config.yaml
num_hidden_layers: 8
hidden_size: 256
num_attention_heads: 2
num_key_value_heads: 2
head_dim: 128
intermediate_size: 1024
vocab_size: 4096
hidden_act: "squared_relu"
norm: "layernorm"
norm_place: "pre"
norm_eps: 1e-05
positions: "rope"
rope_theta: 13700.0
rope_fraction: 0.25
qk_norm: false
attn_scale: 0.0884
bias: "none"
tie_word_embeddings: false
parallel_block: false
init: "normal"
init_std_qkv: 0.0296
init_std_o: 0.00739
init_std_up: 0.0296
init_std_down: 0.0037
optimizer: "adamw"
learning_rate: 0.00129
lr_mult_up: 0.873
beta1: 0.9
beta2: 0.95
lr_head: 0.00286
max_grad_norm: 0.5
warmup_steps: 326
schedule: "wsd"
decay_fraction: 1.0
decay_shape: "pow"
final_lr_fraction: 0.0
batch_tokens: 16384
max_seq_len: 1024
doc_mask: false
train_tokens: 126300000
max_steps: 7709
dataset: "wikipedia_en"
Each number is 500 + 50 x the weight over its row's rms, rounded and kept within 0 to 999. Layers, rows and columns count from 0. Numbers have three digits each. The size before them is the row's rms in percent of the matrix's.

# layer 4 MLP up, 1024x256, rms 0.0595, rows 79-284, columns 192-223
102:533432449455560466491431478534518489452475579540521484505471472488523508380532549392496453556443
087:415438492559486459472482524564451497441480492434459567549544492486519432558539495477488524408509
094:419396377480565513492534452468534500509465510541505420471476485531497529470486627510471562494391
090:454455436481603501549444454581520446502507436555597520410511516477510511457488603511550457546564
099:533473363588527507539576431489449518573538542578584513433470511609453476441448524438534510492477
099:586558488481500549544531504574482354574479512448527455431523449452440454495469474522466521448540
104:524413494543516463507553496480522538426507471415532581491454513604504505565488474447503618559510
096:502544488447581466509483489497423370492549605461589569508577469481516521486487473505578552545456
103:363482445440493503509515508470521466447555513465518395511491583506528495475539666503501550505454
098:521513486450608463558540490523539534494495457480483473457602495558505509444484525442534479460572
098:458500484504503444475576415530494457527478502564508439523510583403528556382560556463560494581529
090:478447551468567509575478474499548523482538547589465538557483424415394436502469528538477523632477
104:468413409538481491557516535541466528471520473568528506481569471498448470458613452487483486558457
095:516459447469473499510435452543530441517571466519496521453562487550518508441531483510506449517599
096:481512474469532625500458490444538448519522405462447458539551432489540415470434505473542558541459
099:514509565395522568446546577523478502519484518571496573454477463518515482509507430501519478461421
100:450381558504448481520568439517539437495513536579534556515490459563443494488448566484573531527527
096:412445481426523436536494486485533484488502480485413546471550580516417467493485455505527491467423
105:531370493472562463527535396538616483485382537562501480492463537539448445510390558501430584491543
103:549423484530525498566456426474559521483592515548565467504522468506456430502522484419547588487557
086:520425612454541519510445437490489479523503630553460522547474576516533454455589508487582507489485
095:543516442467527464493520478423523500484509530468599488524493533583541595494540497522460489495568
090:517557535528428500518468417522471411514574555591560456500468392512492491468460456539504564559541
096:488499522495627467570488448536479378532490489496564443427512385485411451446555522543467484442475
115:496447433529541499522516455475541395512415527507485575513445423568405454436541487505489538562475
099:362457429420443510412495538447548508557575513475448478483488496575635525488526444509414546456503
103:437434442464533345573527499518481411446528507489545593447558559555413473483511522549468499493495
113:408523547388516472462473590463425526465496443442384443486450440578568473485505506538534569512409
101:468503545433530446447469418515529498433459446461545503510457470521436399528504540503614467490480
108:563497577527546491428497422542519486520467564548522476442526443490421521472559505572479465453385
101:432439502484519510498487462476456499474458484484537444546527509456534546509476531411552579454501
098:490551527563527397480492508424463395498470520547444516511524483579575361501505529495557521493491
104:518496457513516461507562471512543407549546493531498456425545490503592587339516476468460503428535
107:457458522513544456461462491492463500585571615526492483483586533600439492457542459464583509475417
109:498546447367489533426470437568504507503449503494510468429532527464405458431495501383622543497539
097:533414503502541492521497549524555398436513481522498469561530477560495536459466546443528520629440
096:594424536541485464508472528614558337455485534538545514484473530382479481517449505455532464591576
107:477529433485488482500481599515568459446516452476437608535499479462490419476556545434518512495534
099:463472422518616407522411535467562426482547463463448451469556427572560508530572543439523482494421
103:503511451498514505501571474572509456453488586532566469404448561505560553403483541402442533567614
097:418488460527546438478413520523501558493472573415516565515615585534541527458522517515507576522512
091:471345481481528450535511492539516444447614488655555559485459462538497474529547608606534597514423
102:445481521516659415535487542517484506487451556477432415448543544627521487463490493479377564497492
106:504483580486486531501352458494562564412508469577469585405464559490516506441419524445587513534504
097:525430509446485489435459558469506503552529436557406496580512471483621447534584549519475498480494
095:527504534450489493504456496547548474462551642554424552495465549570488403511456492545524507539489
105:537559514477531516479403550543463497610477494455501397351563521476546493507507472551463498480546
084:386432564476488428483412451520467521595545512588539417496597552480626514461505486508482443560533
103:491504533450581545498455500498434491545572439545522399459582520501557568401466468504604521449424
111:439545458553503518595503464481430398476486407558554577441455543491499456479575507491621466477583
101:458481397455494446404492468574507468571490574573496437462586495499525491484550547463520495588515
106:529506508582549444410492510589572527460484429455538482474488496506495543464464534554449504554431
100:534536481454478485569406579411418531571503450529477515473561549540620575536562580445527456533451
103:549434426567467524459410616540533539571578495488448542546548494540510531499558570464515492554494
116:492409456511488508522519468543424439561517505519609505486621471530567507482494585464519467497482
093:482469546537549491584529513556502540384442504502457572522522474494500456529521571412475597500576
107:416475442596502370559437575488516482459504479539508418482443578472478558503547556438486512512472
103:460498464554550483471548475545558469483452461563548537454565513563431483515478511479442500545522
095:560475430401654495513493455502505471517435531489526392502575499479467470499442527601541522448424
095:470452514543541481611506391527480529550480486498456478512466522505481411462544543507496473456537
112:509430509596553450448473460425555452514559454584551416447524498554540555525516534434518616566479
115:490535465541550420507458481521586461450520460465484507485549608636571551535463463444541635481452
110:388360457532497510569564532507519492468456471519485481410422599536503447469524497430490501508578
100:517500488551491469433518435490437429440374507492500545496487407594458491455494531471536549501512
089:513526484479440486439525439519534499533471563528579418488483528484497543407524468451494548468452
109:549465402485556522429466525540550431474440501492518584513477648539414429458434521475506537604509
104:471537528429576544550462549514460498436540480502597476426536489463461553474398494501548516477481
113:579449481448646403459524464575566518508451484586529539473553454554478418458526544553573520505419
115:477448525576502497547547471442489486464535491494492416525515397570496451513541532478512580490526
105:513551539458598412477428474371582519435523442487551430490518393417561473552514491493513505525526
104:498475500535508542501511533446543500571569574525466542505497520602505473402437461486448518506517
106:562460510510543519505491422517525521520495494517453572496499522589491467442549404478449511465495
102:476507479431552505397535424462415493587508579595469484517470515553543443486553447513391610516513
098:454462486415577496467499398557481422485513546562529567543528568513537435473509412510538536504480
093:486430461517499498572449526445528521450470519463428508523490574545449414484458493522475621554442
087:449480506505477405451485514532504600591444597513504571530560567518533472505610537524412522603463
089:492395507510524446479496378470459414493499602507449527499494533581521487380492526489495509478476
100:505515419410507482562498456471510430572465584431418519552515590544424554404542511455558560536536
094:444489507518479473447474568468522573459456537590476531577521590573573532480446509571525561442436
093:572519481483566498529440439468460381526429620501479454454534490486424411435477549521562446571414
105:457452472576512508528491518599590426596526488501482493478509452514553460472573554379515520543511
096:435477506618531532538490430543435510554511482432453488500555579596466450456533595436494433478437
102:437513464578484498494516525626613529418516417437503462522502528661432413501481522451480558499422
098:472519467543564547391413602548502451587511436488533510444600446505469548543555471468551513611379
094:452456479533479522449512457539482492509511542531603565406508522527494506519516517392489527477472
112:509572466535462508409562401556608369557519469462509426399491501504537493396534458458473633490503
105:549507506405504573541543487558560525518468498510456474523542501510579469530521512450549648514466
089:599517448468488504461471625596440455597462421523480471455478440533614496461635518406478519547490
108:542468480482585460478512491444534426532572504504489410414559422507505505467531503496527577511454
096:484427426495554507559427461468495523562508530642562551459437584555453495503500533534514513473553
111:544452425444519474440499496527562474487551526523552445461605493538528505471466512447588495510500
095:482530529444510540592397454504503460441487537568509488496493484545544493524520526516462507567518
102:539348475532452444526483492574514554515474474434468495550482502583562492509444546466496525471561
097:463560511505571465591428483415569376444472503515440528441514422513509487544457528565510535506471
107:463492440552531581519546447612498509453529436525518492438528531521447448499499623472488549460472
109:474519516489608471548490462515592442478500481505488432408505482562532564521622487513430554470442
098:473538461531465592515505459521527483515436633465485465409454488497499588439583533484540504491455
107:449419455456622386525632502556516552429553539575460530544528515541482475469538531424537448496469
091:471363590525597514477465433531506504460485489595541548501511529462415536462499555469449487513477
093:440512457556483425486530542500513430535484487565525557528485534585503438498542618434537504576531
105:589419433475495520498585444461504480516489439488363482459569475496443504496464468541541527471408
096:514418457556498457505556515536487556465447534479566572444426522545489482472462481485429607469425
094:450532500536471388406479549417502488509567678564583522496439561558500611464551497527553506440484
093:411526406484459527530513559592519541520453487522426476469575522494565527492500510563564536539404
108:509509419498477510495470534556550425519485635484588503437474554461574409529538500537528525494465
092:510416419496466506482472513502590514427512495460536426527634446541521519432477474461478528482440
107:519505495416543410469487548448448473500526490506631586518561529455504474511534488542548485558459
096:446560407521531436556514499477484400436515620478525519564464514522490450467485431457513514573446
106:442459481453571476546577479503547432496536548582537572417469474504501551471557494493467506531543
097:549468424548473488579491485446595530495527492547426480505545567448477462524552457464462528578536
105:523558499609602422620459488570541493521464435490478579481569569602527561481540570475497510494539
101:497501553478527462451439586456564496425532502504546579580459491577443423451458493476528651496425
106:432447538449491409454599508475499510483570481492526420463442530570550548516465421530563529519474
104:520579424594473432536437573501539545535506486473578479480525521503480536461506565431479502479447
100:460534458503537554437510481543578543553522484506489503447512519609531513483501465577459543579454
092:554395447474528499478490474625522522509558563484505588387529485558464489523554491521507518564591
099:458463532562470481514468534438503470574585563492450495507508482495539449543551531509565556570501
093:540459449465458511480401569561555449544468506489560494528580541501549555524553465485545554506467
101:497418568492509474471555586542478414512477479554487507537562506492481469487558449465498500476391
096:502502564456537544509563480503466507485573520540482518446480539529653532488484485459460576469560
097:485489498549462458507550595573519442545481555492487461555533529514480444519520497475520514520577
091:396474545455504515593570516408485494551504616547630468482449527399445522459528525496574528485509
102:453573541472511530477490574536500550561526533520478572535604528505444468468531488543537499533445
112:482505550544519513584473495497523467512518641519563565374520401533538421517499453504487612490543
095:420505487522511489512511537486473479503572638482301462585408500579519411498423510437482542544457
092:437452568443504466532567553491574528521517482525445512523424490459511401503503494441517508490454
100:428362392571532523458520430600586467516458502517543471526574572456528550453536547523554574532540
097:493465581497514404518455427494542503533511572501578466485436567434503506476531539532470511472634
082:503452572507492472532490412554489425514530576528541444472475485509470476496587462462596497532509
110:514428503521514542510504476577485484511525467457522510430490561605441492518488514420563526502544
105:444508506542487533471494516611534474476405457540493453469484551522485457481551523442483494621531
113:557522442463531508482589489496555460504514455570547435473583394579564505484558556515515560468562
092:545491541417562411505486552464464526493465566517478543499493537448521401500524511454447534523424
115:592505482499577499429525465549513508446570489553549507421565439512525484535573545401477502571522
107:562374461609477481476545520492541525541519518481423559566499493528483422524550454494489549528484
101:471424444519498433540422576502545520547480493497462522513466551517524472506478463549521539600495
102:550481497481604530535545399542492605450562486499520558403409444466469472476462468441498533562448
108:492485462478513545567432558497421483501437475482480599473509507508437518451544500537531490472474
092:431488519529626496551506421514537566498573421571518508442559542565549523495568592478469469539512
089:450490448479418517481423532574539486439577567459496460529516526509452520458579578485422603482501
108:515540487486457483449555504435586527476569567586502508487463543451530508507502424424508551515527
096:387445447537531515506446448474512511547547469622561567466606567587615585482601508498522546441537
097:478506438529577491508534458580475423512504523569542557617549501525559500408543585515429501590493
089:476510460502539461513446509437452406586600508503469464512505415521479525530446481486441484481357
105:567452445578474470551402474568575502492557481557517527502504470438471431539554454516553518474536
106:423536522441463463452486541531560574458448526469551494439590491466617509492530510447523513600443
104:455468546544544529514563503510542522438537563492554565406463567512557468437520483554603546447533
110:519458513491522528519494495457544357505492537521473505518553518508428538333469542492573538519469
098:460459489497524506519458518500531449424506634508548488478505541458453471473553444497496499477579
100:519426464530553525494503454493549508479491484613565520354403458574522447506502526473563542473556
099:490549517440506492583498566452482480536460595626539444513567570516492493511608433456444495449527
106:415499478583474522530448521561575440636428489553537440421557548470530381501539504474478570458527
094:527470494444493561508497562612594463492448491538586582501477393467497478533381516523544521582496
100:541432445474612500478467427509580487535428470489438532435597510425475433515496502436523639502587
101:602515521421488436506565531478535495534475440505531506402494648517519580500481564487553533502505
104:499399584508519582522569522562610468455491488573562548473544562529408531472536502584537495507482
099:455518521504483578478445476451451411563565500478523464468515542510503533447468508468593520514535
099:371452473530546563542413460536504498482514405589509524463533544495559528472484443424493600481554
097:455532424535548520541455515560501455438490587560501473450492498600536575490422533434534510554581
050:463440459488534508551530536528583472505490527578524490404550599548519494473586495534555555549485
101:515485606454494546477530463567426528560446487493553510431479439558447527523620534412486474490580
110:523398506547593491564439562595433484557529499475494454348470451551514542496437551397585532466506
107:489505524523417526497543541543585554493511449438466377457547488567519439501521519536408533564503
095:499519511472499478498425466478526423596539620516534594443498422426569497473573492548504451514450
097:443488526495490478531582509459503561453467562480588542465555487514494529503441488449451527544566
101:543426426523545534477468433456507461505449501615500550490542498529423512448491546547567520478482
093:479484519498505522521510554527518430624483462502515474461458517508458626474492544542578462499445
101:462566481543528503533532508525456437505424510462522477491468543507463504505505570339503549501535
103:385545495412554503540475461494605558470456503566470483527531509581566503534571466460520504457495
092:507408463457505449462419415519491507468521596457517445462525554475494507422521572613532517523499
099:484528480568499520507513462431557434564506475433473506479575438592437469537534514507586468517509
109:485437561459618486507508598529476527494422484472539460454489497532545473563450476504458569499481
107:466455423567547446592524516528472471537517493450488460507503584514482522486480533475460582446521
097:477456472486555473449606529560548407489437478488472432477439406575521431568543529467457550579399
096:462546465454490367466483475592522465534520553594467543498485567439579473493586520532548520569569
109:480432503489509463448475473489623508518501518493526595436477455513491512443515617550434564610545
099:554469423491527618532471445563502499540480643548514433505529562405511415462525587384543567473506
100:594458557505426445420585513466510517466500440402542536467516457516514433532424473500500490422524
100:428346540537582432618422452420564503513537403557485509455502539548560548487581582387475603486506
101:487467470458442424555494453496474482549476452444537427475472396458595570541567471414473506445446
097:444423480537544547481417537611492432499422458447588512409462522515450529484423554455582540525494
093:444529507527579387489527528545516523497579544580584594389546520541468450478459464505505525515472
105:491482415480476550534448558542436440512530463532501509539443553537514509440468551529419519501484
102:462460490553520441567464531482455517530513445480453469559419477568454524520525501487573554518490
098:470442513516539407456509449604602527565522476605467428400513378525596562534468510473488532547583
096:471485522423501463531582470491540540473595489506471516410527477521535553524482590460483472516521
096:489458503441455558484450412521558485397542511471606513508419462454500472523565593443515513484570
090:488470449501531513513507476454438511533477576527515477456527420449488478497495546539508489432531
104:521510482371554504482610532500520386537534521490444469500511566459552553493483537476568532559420
099:439532515471508472488457499454489457484423520515589460511582516493444488450607427464583519486464
093:496561505421528572511443497527588481475514521491512531531603507498570477491468468518501528505427
105:480547479429480531563488528471517456577563626424491491487609464431487451476556499511500536493433
097:460456524458476512485478546554512530483445461473470494548527520462431485484560502490489526451490
096:433482505526462447499507433551508389473569456535519487482560453409528550522536466425485534519575
094:438551501436513573490547473538510488464527443432471522504491569486585452462520489424477596448528
109:532471590459523378480462558463523528559455521508471516517464544560458377485477543443420599533495
090:462527505460537459594537478442531584446553467505485596535518481482514540527448537468538500505477
052:421486473413574429535501443597586439625523589614519488451589480574487493468557462574538483506456
089:494490510559564531566490502523544530493466514544520524423526530390549470465507521470524548460485
104:539545426582526541555488544543495517517549398520507442481520436575535530482642457473515555453434
091:478462425516551536504491466442511487516409524498452459486576421622482508379507557505567450572531
098:538549569463598538472530600444506467516536434523444556505510542495514465465514480498548575566451
101:528516473552554517581352484539525451553565515520523462432523523543457596452506458523560498527519
103:449476328428555544520404561565512512444537457506527505471539548535543480478501463476506562485386
111:430424559512624428494488537509470487464440503593469491479491583575479544473502528484509511564436
099:566464508579483558480436539571552453578513507474422552484413485484569447475505506398437519566470
# layer 4 MLP down (transposed), 1024x256, rms 0.0562, rows 79-283, columns 192-223
099:455543482466493479512488469562482476511550510403424499554591406478444541615487431471494601573543
092:512516483470510519464482425408509343541569549607595474455494529609522516433499516619486501447513
094:598620591503560443462510585498393583558504498505454565520483502487511458463404467544608509498490
092:616522384386472452533521518574575552511541522454440517510500476551472457529555549515557391499483
097:431578578474470427541464590439561488452538535483446464589468509501581507582518512480508462541488
101:514471527593513457520528519565587468503556487466511490521471440555391481593391437551493506415521
108:506542500426516362465578502439505538391473492553526485391537502545497436475507473408519475517501
094:581422574662415499568518484555621536524437542555469464485475530472538452539561493500623491471510
102:554610550531539481441411502420536529469410436500414435454556458534491541454486450534551430553503
100:585533463541450522577491568465375553497498509511526577540537542542446480443555478477464510540507
102:546536586584481439509499529477507542541511533476572501557488477518495503539496481624481584490505
092:468489513498487488487515463356547548577528524540520560560437625553528564443534614444495548515576
098:478486535501424509519528511505475488391518512549549509559500461404565555495466475629488515597551
094:458477575535415488478569546549562527494546562515560381449452496462437480495563476527508568370509
099:487479528502482555490589523516571452401530488541469458511509551509512449428478544534553417404582
098:437532508532440453431496512448524526487518490574403545458559482515524480530487477502549432546458
101:478556603428568509625499497444535594554471483510484480450500467457426463499546496515507512529437
097:566480499497355493386446574505496500559418532521604518465426404430560512498503495522485545472572
107:563501557505562449498464409578384514494442453493523444479506517484366473494463587522564488535516
103:494542673527473586550459450420456488520498507594436466496499567471486455471559455550464559436458
091:490349531608515503519471520434486565449512375507501566495467473524597487537393591531483529494541
096:434410570539519509522500479613439572447517446506478490582429437482555539518497530427550473435386
090:520421515506505461519487451528515511498513503555495464396609502553530434494504628419523444486544
095:426490531506472351493509481517538543498545475528548346589567461423510382500518618514536540443456
108:505540558471494527476490561580532475409500487398443499585435517528531503478541531565457503458536
098:537508470538572456416502458537513475556513457543555537414450450500483530558455514596529448461468
104:402574425549493553459507461546530593556557453519595407496497533555422488520450526575489488448518
109:457525547476484444547509461507452534463372519497579415463444498463414525445517494528413505478421
106:534545589550495540424451526471522423422547582680507533588550523447497500486463499547446518448549
106:541537558492537502517522547482472455502517463533500582501455434387654481512522538574481401536465
105:514537547462496538530450431365510480586430525454514465436589379495476510526489479531550433564463
103:484524459465470450514563489542439444434511463454480390483486540598614408532505449471502531475509
106:491540432449510536552520544521430475557394466470456513549443462358530523481536502515444462532465
096:500487546476520447468502467536461539493514466539523482480444515517447577486481502536526401297543
108:443573492436517437508450438573480571465447416439536493530358472489559541452489534439479526491513
100:419501485534485598550573498478509509503558438533476546467421535540475541508519513544491412526548
100:482478480559466432551473349438537578450524550466569495448561551453445477525520559425518495512426
106:500501477469581524450563433477509471546586482481472434573587563566497450461474536479560585558496
102:560454510490459425522550467540391489544542472495497514540547476514472461502474525446458498527516
104:486471506441528484496486470489549536604510466474619446514440506490492479462449454543434398498435
100:529499503543432519485496566502478602486487494529532546447497507508488564471541552448442492544546
096:499591556488538497596486620485513526540433429543441454507454498500531434536440500397526505452491
101:532542416543499595419521485565439502581420502492530542442440570461484494508452525519567452427444
106:486608434497455505545466460479522398515501575466467545514480429515488575578470419458554487518439
097:520471464478432413439552465488499502496506470403481542488448484497573414553471538562438581516534
094:571466542547401510508549534538553545519461442532466691517412556481520426489522524383422543557561
105:452401491467364573461586498449423513475594520570563569496657571529514520458472497550544436512545
084:545536450477530540488541580541503508531492454523489519500497477493474484422484533417426438481506
101:566471559454466495466591409424417511503508507449501527581482498437475437564498527498468568579515
108:432554467446430545495502575368623431501529531427480445495453444463512573485490462562530480481555
100:421507515537445388566511535482479338590574472466490566516489503488453514551468535533548610493567
109:501559468524436502524485454587422432483463531522513506454477551528524518497491493495447552477418
101:478509539459482490463551525450526580567435597497551528369508466471569558514452521502497454527458
105:575469514507455462477514558416497439580528566566528540474524486494504462515434465531569548434441
121:459498522493463406418508494545506469563519541474426519534532564419520393415626561523491480527572
097:574565453460502554563535569511394550461487476456490609433369463481511425524556477420528551443540
108:442516550587424549566465495440456514401523493514492522489583526588556399499423526542421484482473
108:445515501599480472424482542510461471584570462522590578502535480480518464553461488584405468540531
097:486415484529517598443504554555603482575466449476454558515489504432581501433523459467454443516507
095:493429503479439497546433559510520488449601667529442580575457486496479564539497390527420585489537
113:503512498547444566534492504542465482468524434492494520500572503447518484641495552531474481465513
112:548434486543540549530469492581463572482444419476598455491526514539556484531395488537507433506535
107:513510449481457485420417435398465481502487563392499504519523523459470482517462531454596584638441
101:442479479429430625590474469481521522478517555478525570495520436492493480483462485541511450550460
089:519503488468401579419524490517502524499410502577512532457463540458544408424553425526439461483470
109:480396568551495509405543515636501519508492447590452437476551646522480560461596544545431502499455
106:470487575446416550492466509499546565453463408490532518443562537540544499501532547448410506508530
110:454527554559479514503562417496475449486530427418473437490475463504476404502606618448459593423501
121:540527472487494497452521498531571506487568478538460564497482571474543482445410497537534443467452
106:460485581476421465478500463520474512555528430532562589469540525496540557525471500484494445524551
102:568558514411422479490476457530478494458481467594539582496624492519532495451458452451456499606471
104:533538439390475507450513429545445542555443494545520475487519498448585488459489526408505499573472
101:472526499479525476561461462522529553519477543495440462435487552415494502487556509548463476382570
100:463581475457488516441445533466440486456578538448512470544472509435532474511545472469551582437522
092:427553507601469565505446544492446564509494526574489585546480490471531474548544595528489526504492
091:499456388433560518464535595473423393422464511470462425506520422538439514401461490500553424543479
092:457492611584486467518470480443367515598567492497478563487452522408518495459414459479467493518617
102:479507458481487575454531595543561520519566558483407532525438467537485545491447510416481559484514
093:531459460511495485555584462545440458523541406437531493467488453514491525472557507512511508433489
095:560516397545461513505573507482493448576477476475473466450473479545384478502561464475474533431537
106:550597517422483380602454548494496546587498476539439462471540513504523459516489502581513579507509
099:533554525484522502431553448448454505476434560469532462449441580405681503502529450486567526460484
100:520505542449546515488570540626436567447506509503453554525538464532495544444490475477540580574461
100:422528531336518535545533475578520445500426494495558465552526480520576493508385492458474478451525
099:548474501457590493521439508518552476510526537572539407503453501478527525525532507564589599533525
107:522488430534394479471566498544535398564508424568571574496540554501547564443554551528539561440517
103:442473567460480451454425604451473467484457538468490538567438419605482469600442452500435580516488
096:463393462537559455481500466603619474464542456469437424589557418571537523509580452515511508417526
107:523564528482528535432506523444554450502557562443439540518453489516544535496511472496505475427594
097:557535494427519440480447459564507440415414495487522520472519497501475507572458426509539533534443
108:472364541555523427564472537465435497499508400491566451550443448478465459509487482481460482437435
094:518431446433545436494479533494462483494513546513530465460587513512412568455460477649524487512455
106:526496501507513515488552479446521459535505577519540477493450509529491433526456421481445510577551
099:472500545561508508460550456469451580512448567542549546520534500506562427492528481499481460558544
103:479494504462505648483529559500453501502535538478490468444491628413491503447468474556494485478464
105:520567506443561523458486512497550518513520441560499554453453539507551480488509513533494457400434
093:456468486539385550546528470604515506514464470530501481535539541485516468430527561519484593411451
107:486472536494453434554488473521497425465514459517445465566485533542534424477584547566445532434486
092:432557575543423523576437465390491634459472483580510621531493461479631519559537543457431522553472
097:448427583505510439519517418516619604542537485512454490486473520498484501420459547657500508411553
100:540504413502382496567563502444455567498528451451471696503491597413439492521494514530514509588512
099:535565490438475524482468519529540585457482575427455444400502544493491510603537569509396546502572
100:542505603485455557453465507553491530507600465554480560497491445463496487464476543483533494504625
093:515423513467478569527464505452519458456565453486426480532586524407529515471536509499433465487507
104:451551464542372422404557462443501600513534537432573554493571533480548522477448494540462505489520
092:541487481489637519486505554485435534488511571563479459460469542354496501488555464521576414494511
105:470521456531503498557469443486475538507494455501553594461522495495508585434567554532493522516543
097:540478544474397436547495472364576635394499530474472518513484570476532567526448441539456549544548
103:398529522601495524552533490525403633539500519553490482409499500469404534523536490486543505465473
095:629500499532499516500489455491484591492537552526539484436456530388468534508485532489507478462532
103:462460427532499522475481506552549481544500466530396542503514501471512506486528398562463563464451
104:581538436560529563514436557469520563539551475481508466556448456515480509546545546420551432392490
107:516466561554509531468533421443407465428453459500536514428523500550516457510451500550523477458507
102:538541523506485480447510526523529508480504491452486505534487467523471577447421500463455508462471
099:534501497475409455513537438507542515477437503525441511485458536377436442462563482519540534514536
095:423640495568475491473423561470544540510496522565392516481568422465558538432514530555542500566416
103:494461514504476531445549506512541446474408442547476586540491512527462419382513554532515456509503
095:522506502508380582501481520520482559507603524437507648502504478546458609451526460443446498597584
100:430467530513443491468502379467487574469369432468504469478438496529488491448446594589599445413476
093:468412453467483486534545531448573499471462450518472462443524449505497485423521493443495527502522
097:502452474444472484433583492476537489477473572528591639532467495450556532500428497539549480531478
093:583499452502526519421474522575452550391436482407593561484475504505526397412470531404467556566501
103:589472547532356441504472513502562407560529500511582517442520563508501482410460451427456475516555
112:501545415550581440540468423389489492505526419458362505516607408528477418548513505460424507454513
093:499474499358629499601566468464554438555509465482468464566519443498520558539548515460407518527474
089:512538491545460407515444466501427456463528426527552607516480520485501524605513497400551376414487
104:466528485460563625567462502493480521476564413523488516543445573545485507396476423438492392551476
097:580456546556488587489487566534471455423536561528463513491555512486510499528501424473510457428392
088:528504444534516480464431549539576534533465474393529501537499525473510502525478531458464414466443
111:548484410401524410508473555440475568438457537487566462444524554468484490495580502431575522519515
102:494399460487515496416463460461494440404463534453532493545430469509639499474449469385476470598498
108:512526459507481492443406451567515504475538484509519395519447595546496399495436496521492538484564
096:511551563544472414515530531442526469443476518372345524487512526491530459530481476540478470543549
113:530499449528519531458506532501509574524501581451554601570489526526561535545491556489424520544446
104:503491469557531512642547478400482509458502447479449622588457526469510533537477444420485495528523
102:609643532476458498576431516538462539507511542551422489469488500496459499532506449536532388482509
105:451557487462470459455455576504511434488454534439464422549528500638485433513400502496454499501526
107:522455543514466645538639408534413465485632492516521419466449477528492553448622475447486454370501
091:526476560512425478564446552511441483568472500538431514488457507381494483475437558510519527482579
095:551508502522605596441545469546514455578498499547546415502473479491515516489518591497371433549463
103:466512547483495453514583522442417449539563434444440541501447514430517511485424509578529443454462
097:426572543456603529431519492523512442444510561446470510511553411517447521555531475456572498454480
097:480559516509554524434470552503550497519473518495578576592611483503542540496466506455484451568481
092:500519440462489509504550474430506461475437509564537586532590561503550438477468512560648525572594
104:521597526471520532479405476398516409514517510494440617469488504453526514521387473605547487573498
105:491503497525509522478480468454566438454576592470453458526478432508396503526438534422579474477636
109:467507519475527448501484555524565450558550484441437508519601494530524473499466502497457433508535
103:520523499639446454548403632462563515483457536504545555503488454486545428526484481558531508464524
100:581385495538470543522558441482494558508498404464434505500414479442420489559466447557494399513547
099:424541503446484486545500522469491439501522507472440488393544521512498439483452463595537458475501
092:473537425629522576494454445534551498421444416444532369387508511483453559476503587517601476483452
103:520487441502522499523498426529505522503506486488482368523427526501472492563503475547521557373507
097:568464540673487552585491506495499564526465494475483403543561505457437466618575453515542410456509
099:479500567453435508408416604485487541552491590482504587490557516406490638559415494501485544468380
104:443512440490439435521442493575530497438563561544462527463535488506477499600484466435472528534562
105:429386499537522474553479397453460474408549474425489439592477516434511497504480558564424439540497
099:503487416572511505550427506593402518500522484402487491550496534514610427508406481441488468557483
101:523406495489455565515479467545515441626546445407541529520511474493565465581519524548576436485508
101:461544609590519460551568462534431445441449480494413603472531463408430517504581457461478568520502
029:458532532512449522535525418514516573499471498482490480526479411488494583590477485546463490485525
100:562525537553473525543504467529438459552538434469437512437504401598484482466577477510506508513407
109:406448512523551456494443420494455498519526513491438528411487504523457485531544558470464530525467
109:563482520555549484526550415571514505558539512500498312564501554464500578413514515498519534510461
096:488523423557345432532544492525453413510524427523543631410504586498541479484530511463551487546487
102:556545541481536524444491477453484557457496453488473552600553495480609596514531453465539502477530
102:479613428453461533558498513545419525465537510482488596534579558541464580481538524489591439457502
095:555475503423586553453540499507480545386503496409529504582467442496542342471507490588484557516497
102:387452579417459460495467446493487519504495504584498450625509656531472551474508536577514542472508
100:535483485523535444491470492456479507425487516506493479491465560460517517402484503424477517521501
096:524519474503469529511430482553448594521479388451510419499480437493397529536498523506444541405458
101:425391503495449536495620464489499639482563498607569454469567566499503587500523458510570536492531
107:588478473552547478486533546534495450528482503571513554445529474447574449535453481467587465541586
107:468435522434491553396439484512569556578415473538510497515434599494531550453573419548515524652463
103:479384452536445401457473496526613459420472488574495546537477475502463553612516546556436569500546
095:540489526599430487468449466436528579516473447537418493418432501433446605551483516524571431491476
106:465446565505447479487537498524561589591435440524510472551480493484596522537478434566494555495501
095:537499455425495557527655508508500458506542498503455492528502500494431519536601527481464512532477
101:484474433561516499526494511481485527598480486528506557438557385491458508569545535506531487531516
101:460529536541357451468394532421537454418467547535512464426562509504499509507458563500470503480539
100:565512430523462448566527424506548532496501435462449507496407493559498435444414397503477486481458
098:478487474410460486511554475464571580509407580637474526435415497555534516512534507577582452525543
093:529481454465535481490513473407378528434518521471499507481490569511527542535403418489613484543586
102:563531482513495465478587442581500508545534538464515466488472507477498506431530611406494469499514
103:487573519487527455497497464421564436508499506422510480468617496440515468471434445485415497513501
098:517444488450527504439535570389475563428518562532558541498526570562489493328492437558486439530527
096:470562492547531457525508505514512480524458527515473442510557437525477473592439512400536522559500
097:498471472455460498452494587460574428516517501509535558595488561448528479408581612553484465506597
087:480506492609488487526514495528443428434513465510392399493511585447515436393515520503444559435473
104:506510500582485600518525491494545513536562509481548530596490515560456507413522475483519513465551
095:549467457452485452463522550586530546544624464474514544504378551590563482443515627496537489521522
092:487430486444415526463479530462458579506485515542542474516587476587601525489545569546611443532448
103:476571405516484507502480504571504579550490538531449571517514515637562552452470390543578544503445
096:573438520489457460572493476437434521511473512493499559411515572512527476533487548553445488516414
099:521510422457538465449489486465551501460542427473526509467516483535435513482505451540515532498445
097:447481497511511509544465499485476570558390469489522455563423470463425416507514515575456505618413
107:451519511470468472483559458468432508411510483526431569521606547420554501552454529445575499541497
092:513427485494530514535463558476503531578542528523513475437549552509425383545529501550559405476481
033:536510413442547549474509499503555527585524417397490560544477520488608417492513451613469494480474
089:598449514321548479404542495494492507543557418540484545537409474593529397474511549531509431582392
104:641470517428502513471503498399463546454411429536605635514476510496541526554416532497481516559456
094:507520550540502464547508569521499569455478560535437451429551479473574494427504372454573520440435
101:463434571511452509505505408486542539508527534518488549517450471512463460529482510427429461486521
100:425494419517532607446506544428585425386474472410491565561450522516487502437499501490567500551570
105:523479522556471509497520496469407459443465494487568471461473475512464535494412490534409501419565
111:476561551515469452473512524575517418446432511504550444459459539473485476493482469569470497449484